Weights of a small GPT-style language model, trained from scratch on English Wikipedia.
Architecture: RMSNorm before each block, rotary positions, no biases in attention or MLP, tied embeddings, normalized queries and keys.
Training: a variant of Adam for these matrices, 994M tokens, 3793 steps.
Each number is 128 + 24 x the weight over the matrix's rms, rounded and kept within 0 to 255. Layers, rows and columns count from 0. Numbers have three digits each.

# layer 5 MLP gate, 1536x192, rms 0.0914, rows 1517-1526, columns 96-191
143098092127149084143143110089124120164145104152154141106117130130093134104159116123156136114112138103117137132148123157113121103128132142120139129099121124134172101143126148144087130180150122155093096127166159126124135110166172062110155113142144127139163119136145124167111110140116121132
113109146121110099110152083122118157140117134144134136126139133119088143139176139114151178138133172137136143110111124112128140137154104089124133133127160151118171135180129102141145131112126139133105113111116133158093160114158126116126145147168142129117112109151134108120145115096135129122
146137133122151137130128160106109167126145130151134134134108123105149129121103149092117126140114107155146115125132120191129125147143084113161174133136099125136096147143108105140142126164093159081111142120149111105092110131106092123130128141171172142107149102142123179129164157134137140172
151103127096186142142155112134079126093117088115135095132089137118118158113140147100100120152138136152126121130138102103120129137112110132136127130152138160149159108093125212119144178111140132156113113061125101151112139111099115111163171098164120112112131141143084097110133186150109099104
156179121149147114130201106133103134067159113114148128149146105185135118172106119177143092101132120137146157129098137153109105137149086110159137127120105149148131148136141102172142129111171118148193102111114124153086107127152132108112127145114122113102133104132114110139100117104159147147
134138160167116128104104095165111131132160124140167119092135142128141149082107087082137080134142109125089112115156126134142145125140172131123109116148151183087113122141132142154118135122189136168123174111131157134117097106146114106117115095120148114069115116137147124134104099097119078142
130104142107114087161142127092103138138123149123107133170133141181152137093124122134136149139139137079155136156128180107088111130110115126156104187176164142129159129130181157133148160132086123089093128102145110146108158091116143157141121127127137096143130115086070116138140140139138081111
143133110179145094118143111114118099167134139138116148142140131108134153110108102163142181122131174075169161110112165082173146163097139132123166143120110128115142142148122168165130096125147114101163140126135109100132145117104095098118147148128116119073098146151155120162144098154132128103
158141131154150097152106122144145160174113145098125107102160148126140142120070119154120097104120171179118121129106170108141138114127135133114130124137120111097132087138156111072152084157140141122121110143146140182116145121088140101116131123097145116118141121134132147119146148145110158123
121121110142128137150157089151138108164142149119155072141094137119119149133111146131160118099083138127138129101098119108117168118138169150096131100151169139147141134119139118164114113116121136127121139124125144110115141132128153089133106128144145122136108099064100106141126130138073185136
# layer 5 MLP up, 1536x192, rms 0.0846, rows 1517-1526, columns 96-191
168120129135161109109091117152083137167151112098126109107133115075157152135148129122113122123147110129097135082124123149107102140136124140137117146147105120138118138135115095120162156126140144115103127108126177103141139115092128138167109180121164155110137103091094140088120087116175164131
151125118105165097138085093138153096117131097120156107162143123153094102115090093077069090161158132142151125134150110140111135134141115161131145151147119156058123119113155140090123111156146120141177147170114159108100078093130143169109122161145165112101087081110133144137163161177152115116
132149149099159141123113120119135175147157114161156126148173147078123141157130165166116102141093132137127124134137119139167158170130132111107146133154125127113109165125115087113144127124074145153141147157140122139100116133116158130194082163114138120128134100136095101101122123101118095125
132126078156108170125165097121109152102160126122155090126124109161173105150092157119149154128155156099143122169138136085141091148129130127148144113170122185161119145117146104082116143105135174196108102141129116088127073121144159146136130107097128123145108119090111144144085112115077142131
126121118178121147160070145164124131115111155092145169098117109131118154139140148122164184075088131135145121125154122136182111116132108135158196149122100128133153133109131135169123131142126153136141154128134127061130120123139125114128132155094064089101143121132081169096142100136111120114
128131135097137155157099153108123118141114107111176136146158106144154124103153168117077140111104119122078153092121167110132115126094166114062133126145150114143137106105136101085143113099127074115180138124116119112139125136169145135128131064124111130114154107134152065139169128148117084122
142148127093108129141122133125130153151158157076151151147157136159140131125112105119085151109119154086122141117102152130091108115116135142125093152171154120135122105108199149137152122105105123120098109117135122133105124098108107135129104127152123098104105095111121099149143170114134122142
141125153097144156143117096157106105173102112096173175151084104165110080135156098158129160135132152114156061133119152095148129126115146188130156137104138138097176154101145136107083117169116124150150156121114137134164137126157166143129140184171139124118140112123103090106089149131150174176
146113122107148129141127186079086114094156134170179137142098122116122154161127113098135084146097100078105137111112115113130154108095093109112127104124131123101135133145108116138105160138140165113118098114096148120138138109138072146159114172109153134102126126145148187134118130128109100126
073104102117100139128136147139135154150137143112125148177140089083148143118142061130104113096158124120128106124115132103148158134147105151142078101133146138129145096093137144105122134089151112136126136127119158133090108116172136189119117101120163124124127159123114142128113166156137147118
# layer 5 MLP down (transposed), 1536x192, rms 0.0842, rows 1517-1525, columns 96-191
113131150125103115124129109140120177175135148145136099112116150105137130139110148133140113123122127150147163150086120117099110125083154113077107105119126138140132137147150160086126104084142114124128122160123144101115128083093120123115135125126153071119141106105139129095147059126112124156
115085140121130071129153101141140126177102144141139158165144145155110166159193142095124177156134101120127134185094111140115110126155144121138103146148160154116187166134111126150108134141113143154095101163124097160111133121146137128166144165142165139135106114126098111123124169149162118108
166117198155124122119159134149126097103121076163140097132144114149170104142128138157159148132123118124116136127119169108092141140116135136174147123129124130094115131151121139149077130126082146127090133117106128121101117136177101121188147128159131149136159094162155140112107160111129131119
124120154138172112096129154132130161143124122106135120107130142113133163115140149152107119107088122140135134110115138124085154073138083129114135115119094143120145137171125138130157116134170121116150153139121130164136141100107141124140146168199123150139076092136123116135136148071138129094
136132173132138170144107112151138130079130129126139119080170101131136106150137157111145175113147067118137112105132123147163150112152156161086097164169056197120125067154119165133087116145070160099125113125138137139112146114130103133043083089168092142148137146119146121126150133153123138068
098124118141151167169144115079078138176112134102151106145141082108152112166134147200110157142182146122141157111160112165128106135110108096118122098159112131182132115118126088117126155130103110142138161135127141086165121129122107097159127142138103149152105117162100129127172119128115151100
135162099131108123147146116138106133138137145145119119132153134126132131131128116142130134141117127096125137132129157103117119130115075131134115118123124130113113126090123149118142110122000144095105110129172114124138148130112137126174137120167102121141130118122117115144127140130128105123
096137152122127133124156120157107113111124161104114111118121132104111108119079142145122121146113127112168129104143102099106135119080104119148153121169128103126128207124178152123153109121114132123127134169161136150100169142110132123059135161166131122141138129133096155140095142124130157102
170163150138164121147132104120119164138151105145121126146184160163092169114111128149157128130105123127110161168145109122093119127145160144150114147154070163128127149092134093133117128127145156156146124133147141139131137116149175127143123167115086110130107110197134064125138137148151149125